Weights of a small transformer language model: vocabulary 32000, gated attention.
Each number is 128 + 24 x the weight over its row's rms, rounded and kept within 0 to 255. Layers, rows and columns count from 0. The size above them is the row's rms in percent of the matrix's.

# layer 4 MLP down, 768x3072, rms 0.0391, rows 718-742, columns 512-639
size [ 98 101 100  98 100  97 102  99 105  97  98 100 103  99 100 101 101  98  98  99  99 102 102 103  99]
[[107 113 120 112 164 133  96  95 142 126 111 148 125 126 146 168 100 162 147 179  97 106 110 127 130 140 131  98 112 144 124 145 147 144 185 120  72 102 176 127  96 135 116 147 159 136 177 106 123  91  86 116 168 121 117 140 131  97 117 171 150 170 147 112 108  99 140 140 127 141 128 139 126 159 191 148  62 124 112 128 120 116 143 105 128 136 106 120 165  82 134 113 118 124  80 102 127 137 108 128 158 135 163 104 142 141 104 126 149 126 100  95 120 155 126  84 143 105 149 161 127  70 146 125 117 116  93 124]
 [114  90 154 119 137 108 116 139 106 174 109 160 140 122 125 140 133 106 109 104 126 133 132 140 116 105 145 107 134 121 125 115 108 107  77  85 118 108 122  66 199 103 115 107 171 128 124 104 148 118 104 133 151 138 124 119 131 157 119 138 134 113 113 141 107 116 148 130 125 132 106 134 151 138 132  89  96 112 157 118 110 145 111 116 104 135 127 112 132 138 100 109 110  90 126 132 119 167 140 119 115 112 143 100 151 134 126  51 129 137 114 126 133 144  93 172  92 105 152 165 148 138  69 128 136  93  78 164]
 [103 126 126 141 120 116  86 145 115 143  90 134 147 167 107 132  83 136 100 118 134 161 125 150 115 174 114 137 149 122 130 148  99 125 116 104 110 146 181 101 143 108  84 118 113 106 181 126 135 124 131 135 133 143 140 115 137 127 183 110 100 119 182  60 119 107 184 140 163 100 126 115  88 119 151 155  71 128 162  98 113 148 115 125  80 136 148 145 117 123 144 170 122 111 127 143 115 148 122 123 113 136 137 117 177  91 116 144 107 116 128 119 126 113  90 133 125 145 131 156 132 123 141 138  91  83 138 118]
 [157 142  95 137 158  65 151 147 156 125 101 129 152 159 154 100 128 143  82 140 135 115 164 126 145 121 120  94 101 150 122 159 152 134 163 118 132 128 124 144 136 136 111 122 148 107 161 108 116 138 154 120 157 180 136 184 165 114  93 106 134 157 149 103 127 113 129 130 128 120 157  96 108 144 122 110 102 138 119 166 121 131 155 133 155 129 135 183  75 118 124 178 144 173 163 119 142 171 131 153 160  95  98 159 104 104 135 106 158 119 132 113 115 121 115 153 155 111  78 103 146 121 161 110 135 168 126 110]
 [192 143 128 119 126 102 135 163 182 158 115  89 131 148 103  87 123 140 147 147 137 121 101 124 105 145 146 170 141 142 134  90 130 111 199 113 157 133 127 133 147 170 131 134 113 140 132 143 140 126 106 103 130 118 115 123 107 153 133 129 125 149  86  93 120 108 134 134 134 133  96 149 125  96 130 147 143 141 162 166 104 161 152 159 155 148 131 156 154 133 168 169 134 135  97  62 147 140 157 127 168 141 127 134 127 134 152 100  75 181 146 137 119 125 160 129 133 109 139  92 125 136 127 153 189 112 141 137]
 [125 116 125  77 115 121 120 116 170  87 159  90 169 119 113 106 131  91 102 184 134 105 130 129 156 118 112 128 107 125 125 146 133 159 106 161 113 116 131 131 157 133 144 127 147 126  93 107 129 126 122 107 111 157  86 150 119 138 135 144  95 110 135 131 145 141 161 119  93 121 148 143 108 122 104 147 138 115 125 121  93 149 151 174 154 149 128 100 121 135 111 121 139 163  97 149 149 123 129 125 114 131 130 128 130 138 104 161 129 156  89 144 108 139 105 138 143 135 150 102 117 107 125 116 114  62 153 186]
 [117  74 130 109 102  92 122 105 118 132 159 117 134  68 116 126 163 113  82 138 178 132 112 101  87  75 131 108 164 103 128 131 134 132 125 143 145 131 102 117 151 119  92 142 106 135 147 144 132 129 162 127 139  98  55 131 131 127 144  73 144 153 118 142 132 146 155 102 117 107 116 142 106 127  78  98 109  62 130 166 135 127 120 117 134 132 107 123 141 100 141 132 119 195 183 146 121  90 105 114  96 129 130 151  92 132 102 104 110 119 153 108 108  95 134  98 168 153 112 156 121 116  80  93  93 139 142 131]
 [158 123 156 119 140 125 117 137 138 120  78 130  96 142 112 102 160 147 151 149 124 175 147 151 142 169 134 146  99  62 127 154 101  96 155  93 104 143 137 124 171 152 162  94 129  77 125 101 132 133 172 135  91 110 100 114 127 139  92 161 115  79 135 125 142 149 118 132 108 158 104 179 106  95 142 129 116 131 134 140 126 127 123 156 129 141 189 169 113 125 153 144 149 131 125 145 106 184 138 136 168 150 146 112 174 143 136 110 136 144 118 114 169 158 143 137 141 110 112 139 118 129 119 144 114 127 123  96]
 [128 160 100 128 146 116 117 153 152 109 136 141 158 173 161 112  84 127 121 154 138 115 118 105 132 151 134 149 124 150 136 132 154 162  86  95 105 116 124 124 156 114 132 136 124 138 102 160 123 155  89 119 139 155 131 119 136 146 159 150 138 118 106 151 139 101 117 110 113  96  85 136 106 144  74 128 115 152 131 134 134 104 125 124 133 140 125 134 136 161 128 177 131 135 129 137 129 123 151 150 112 137 143 123 107 139 114 154 158  75 137 106 126 127 109 112 102 151 127 119 134 134 121  94 143  92 135 134]
 [126 146 125 111 120  91 166 119 155 125  70  90 138  98 136 115 122 163 135 112 109 129 181 138 103 135 104 115  91 110 134 133 180 120 150 130 128  99 147 127 147 104 158 130 130 145 136 118 122 108  98 127 135 166  88 168 116 160 159 156 195 130 161 113 141 150  95 158 130 140 144 140 122 154 147 135 151 141 123 155 124 134 163 144 113  89 136 164 136 122 143 131 123 126  60 122 129 159 114 124 144 157 138 141 158 148 108 114 114 107 135  88 154 175 130 139 157 123 142 182  85 138 142 129 151 112 168  87]
 [112 110 159 130 123 118  87 144 134 173 147 104  91 148 115 112  96 168 148 111 132 142 145 123 131 101 103  77 125 135 128 120 129 115  50 170 147 143 150 117 128 143 144 121 141 160 147 123 154 152 128 122 177 132  97 168 163  72 129 114  92 128 182 130 109 172 119 138 145 122 172 160 123 132 150  99 116 130 152 117 121 122 108 140 114 131 162 140 107 116 136 111  98 155 162 114 108  81 158 169 126 137  87 176 152 118 163 145 134 135 148 113 170 163 144 135 122 144 146 111 122 102 130 112 116 155 154 116]
 [163 170 134 126 119 118 151 128 113 132 181  92 141 123 102 123 123 143 111 154 109 122 103 159 147 116 100 153 100 100 122 132 143 110 127 175  96 122 109 124 117 166 174 189 142 153 170 178  99 129 163 119 144 101 142 103 152 135 124 119 121 143 109 106 133 150 148 122 128 157 138 104 121 120 124 131  83 152 130 191 168 153 106 141  98 118 112 144 107 144 195 115 100 119 139 105 135 116 139 127 134 104 127 149 160 105 137 142 149 121 133 120 135 129 155 150 109 118 147 123 121 132 102  92 125 134 140 117]
 [134 192 138 108 123 102 161 107 157 128 132 121 111 170 158 121 161 174 156 129 155 146 141 172 140 136 126 120 133 128 126 148 172 123 125 140 154 113 130 151 129 111 161 140 120 143 110 101 156 135 105  93 134 151 110 142 148 133 187 139 135 131  77  78  97  99  81 147 132 111 125 157 166 100 116 147 169  91 134  99 146 113 134 127 111 154 127 145 160 103 112 117 128 112 141 148 130 128 103 119 139 153 157 140 109 103 122  85 135 108 105  64 104 145 142 132 115 139  99 131 149 163 180  92 123  94 154 106]
 [120 115 115 120 108 151 154 134 120 190  81  87 132 123 112 126 151 152  91 174  86  55 157 149 114 112 160  95 117 126 130 123 135 112 164 125 124 118 150 110 164 128 115  94 158  93 155 145 114 106 152 115 153 132 117 106 151 113 112 126 159 185 130 134 139 134 160 129 151 121 142  94 125 120 169 115 136 163 116 115 140 145 122 136 116 125 132 137 131 105 138 106 119 185 153 117 140  99 134 140 117 150 137  89  94  72 128 131 121  98 147 161 163 117 110  93 140 162 139 110 132 135 176 109 123 144 134 120]
 [148 129  74 129  95 117 109 175 108 124  82 126 101 127 142 142 138  89 131 113  91 126 132 113 116 100 116 173  76 128 129 114 131 125 117  93 181 119 114 123 141 151 125 169 135 130 175 131 105 159 105 135 131 146 124 109 101  87 135  95 129 146 130 148 144  98 112 103 128 112 162 103 115  97 154 120 117 103 142 133 133  96 134 126 114 120 118 138 156 146 123 123 156 108 115 127 120 126 154 109 127 117 151 147 101  80 110  79 116 129  90 110 164 108 126 177  89  70 125 142 122 154 111 120 130 130  91 120]
 [143 130  91 112 108 136 126 111 128 139 145 169 156  91 149  92 155 147 129 159 131 168 119 141 151 158 121 121 135 139 127 104  93 110 109 139 108 122  96 109 160 157 141 140 118 138 154 105 121 136 127 201 133 140 137 140 135 111 102 120 134 126 122 166 109 116  89 160 143 146 130 142 141  93 161 133 113 136 139 146 117 112 110 135 172 102 143 169 137 141 107 124 132 132 147  98 150 145 130 134 173 143 106 190 179 136 157 100 145 176 124 114 174 174 159 112 144 134 101 108 134 140 125 117 191 125 137 126]
 [ 97 157 136 100 120  80 165  97 125 146 159 131 115 107 143 173 122 154 116 145 118 132 138  97 116  87 143 119 140 131 126 141 134 125 107 222 178 131 117 140 114 124 156 138 142 164 115 128 154 158 176 126 117 151 128 116 110 180 119  96 137 125 113 129 128 141 119 123  98  96 139 142 133 152 104 122 123 147 114 111 114 142  56 122  72  84 145 116 102 155 128 129 127 132 103 149 157 135 101 107 111 113 114 126 100 170 149 139 184 160 131 142 122 143 162 115 125 122 116  98 109 116 139 131 140 151 103 126]
 [130 140 108 109 132  96 123  85 106 133 122 121  66 155 100 156 139 124 130 114  79 105  87 131 125 171 114 143 126  80 129  73 106 163 135 136 155 103 145  94 159 128 153 171 110 150 169 174  98 158 132  98 122 107 138  94 100 103 137 158 117 133  97 115 139 115 116 121  97 159 129  84 144 166 162 143 124 111  82 130 111 160 134 129 111 133  99 137  82 108 102  99 136 100 122 122 153 126 136 123 107 169 117  88 103 115 103 101 123 118 160 122  90 137 136  85 159 114 135 119 114 133 126 102 108 127  77 125]
 [150 107 125 159 154 136 124 114 165 140 130 174 168 114 127 143 143  48 168 118 137 148 164 123 131 122 196 131 152 129 126 160 135 127 112 159 139 132  80 133 134 126 157 128 140 156 106 140 118 123 130 112  96 152 107 139 126 175 132 127 151 135 146  89  94 133 134 157 123 143 142 111 143 148 128 130 142 135 111 131 128 176 148 137 123 141 138 135  84 107 137 124  83  75  99 100 108 142 110 160 156  97 125 127 142 121  89 110 144 125 115 136 107 103 102 121 135 134 107 108  43 164 124 146 119 132 168  99]
 [168  77 155  99 117 110 138 142 141 116 166 169 158 163 152 104 146 112  82 147 133 122 116  93 132 124 131 133 117 130 126 140 158 116 176 116 147 111 110 146 175 109 188  92 156 125 122 139 106 110  97 115 123 138 157 109 126 124 129 138 121  93 145 164 125 111 102 136 116 137 132 131 126 144 102 149 124 106 113 120  98 124 168  88 157 100 108 111 136  78  68 102  83 142 114 120 164 155 117 152 107 150 112 116 160 203 130  81 141  99 125 161 118 130  98 107 131 120 167 108 121 124 142 163 132  87  99 156]
 [ 81 129 121  98 173 113 113 175 154 126 129 143 127 147 113 173 151 127 145 126 137 127 127 118 121 136 163 158 133 117 127 139 152 120 129 109 144 128 121 123 107 116 114 138 108 124 133 123 101 147 128  95 123 116 101 138  93 151  95 127 201 157 129  93 121 129 106 129 153 140 104 174 144 151 146  70 107 111  59 147  89 136 155 151 117 130 153  92  96 151 129 123 175 113 135 100 111 103 128 169  99 140 131 135 102  82 120 214 122 182 161 121 162  87 124 117 108 140 121 130 154 185 134 119 138 153 136 116]
 [130 126 145 111 133 168 132 159 120 125 116 110 141 135 120  91 128 116 140 130 120 114 127 163 106 102  92  98 122 117 132 170 129 117  85 123 124 114 127 117 112 125 137 124 163 118 127 150 139  74 141 179 126 142 138 139 104 158 165 141  97 125 141 143 127 148 149 153 156 133 103 151 163 158  96  92 159 164 180 142 114 125 113 112 122 121 116  97  94 128 162 106 127 127 143 137 164 135 107  80 117 141 116 112 118  95 117 141 128 139 166 140 140 131 126 124 163 129 121 117 115  80 140 104 138 171 148 166]
 [122 164 142 115 129 141 132 120 169  83 113 117 131 155 135  71 123 149 136 114  99 114 151 115 141  67 128  69 129 131 128 137  95 123 135 143 119 136 128 157 120 121 109 147 182 159 135 112  80 136 127 131 171 101 131 149 110 133 115  89 121 152 172 131 114 113  71 141 152 129  89 138 122 126 135 158 168 124 129 169 134 131 143  80 154 124 165 129 140 110  87 156 124 142 148 137 136  91 112 115 119 130 159  88  98 110  97 133 110 106 157 114 110 148 107 115 136 150 111 167 135 100 114 124 152 121 107 117]
 [ 99 164 162 131 117 164 120  85 126 109  90 172  89 127 151 125 111 122  93 134 104 110 152 135 153 167 138 129  76 129 128 143 126 126 144  91 109 109 118 149 167  92 114 107 109 145 110 135 116 176 122 119 143 153 110  82  94  84  75 181 194 158 121 100 125  96 143 106 152 132 144 121  93 168 131  99 176 132 143 131 126 147 174 145 105 113 121  93 136 119 159  94 119 129 115 121 134 122 138 129  97 139 152 134  98 113 152 108 131 137 108 119 133 150 120 200 137 107 143 146 146 146 113 131 142 119 112 122]
 [175 102 182 103 146 137 128 126 124 167 165 105 146 111 105 124 140 142 156 134 128 168 143 124 140 118 130 153 149 134 126 151 148 125 143 104 157 121 102 130 121 186 161 120 163 163 122 107 117 126 109 122 127 145 107 127 120 126 128 180 106 154 106 135 141 155 117 135 129 137 114 124  89 101  97 116 116 125 159 143 134 126 149 138 154 116 106 125 169 112 149  96 133 134 119  98 124 120 101 135 121 169 129 134 164 156 143 102 102 136 159 145  87 140 130 148 126 142 111 110  84 179  85 157 147 132  83 134]]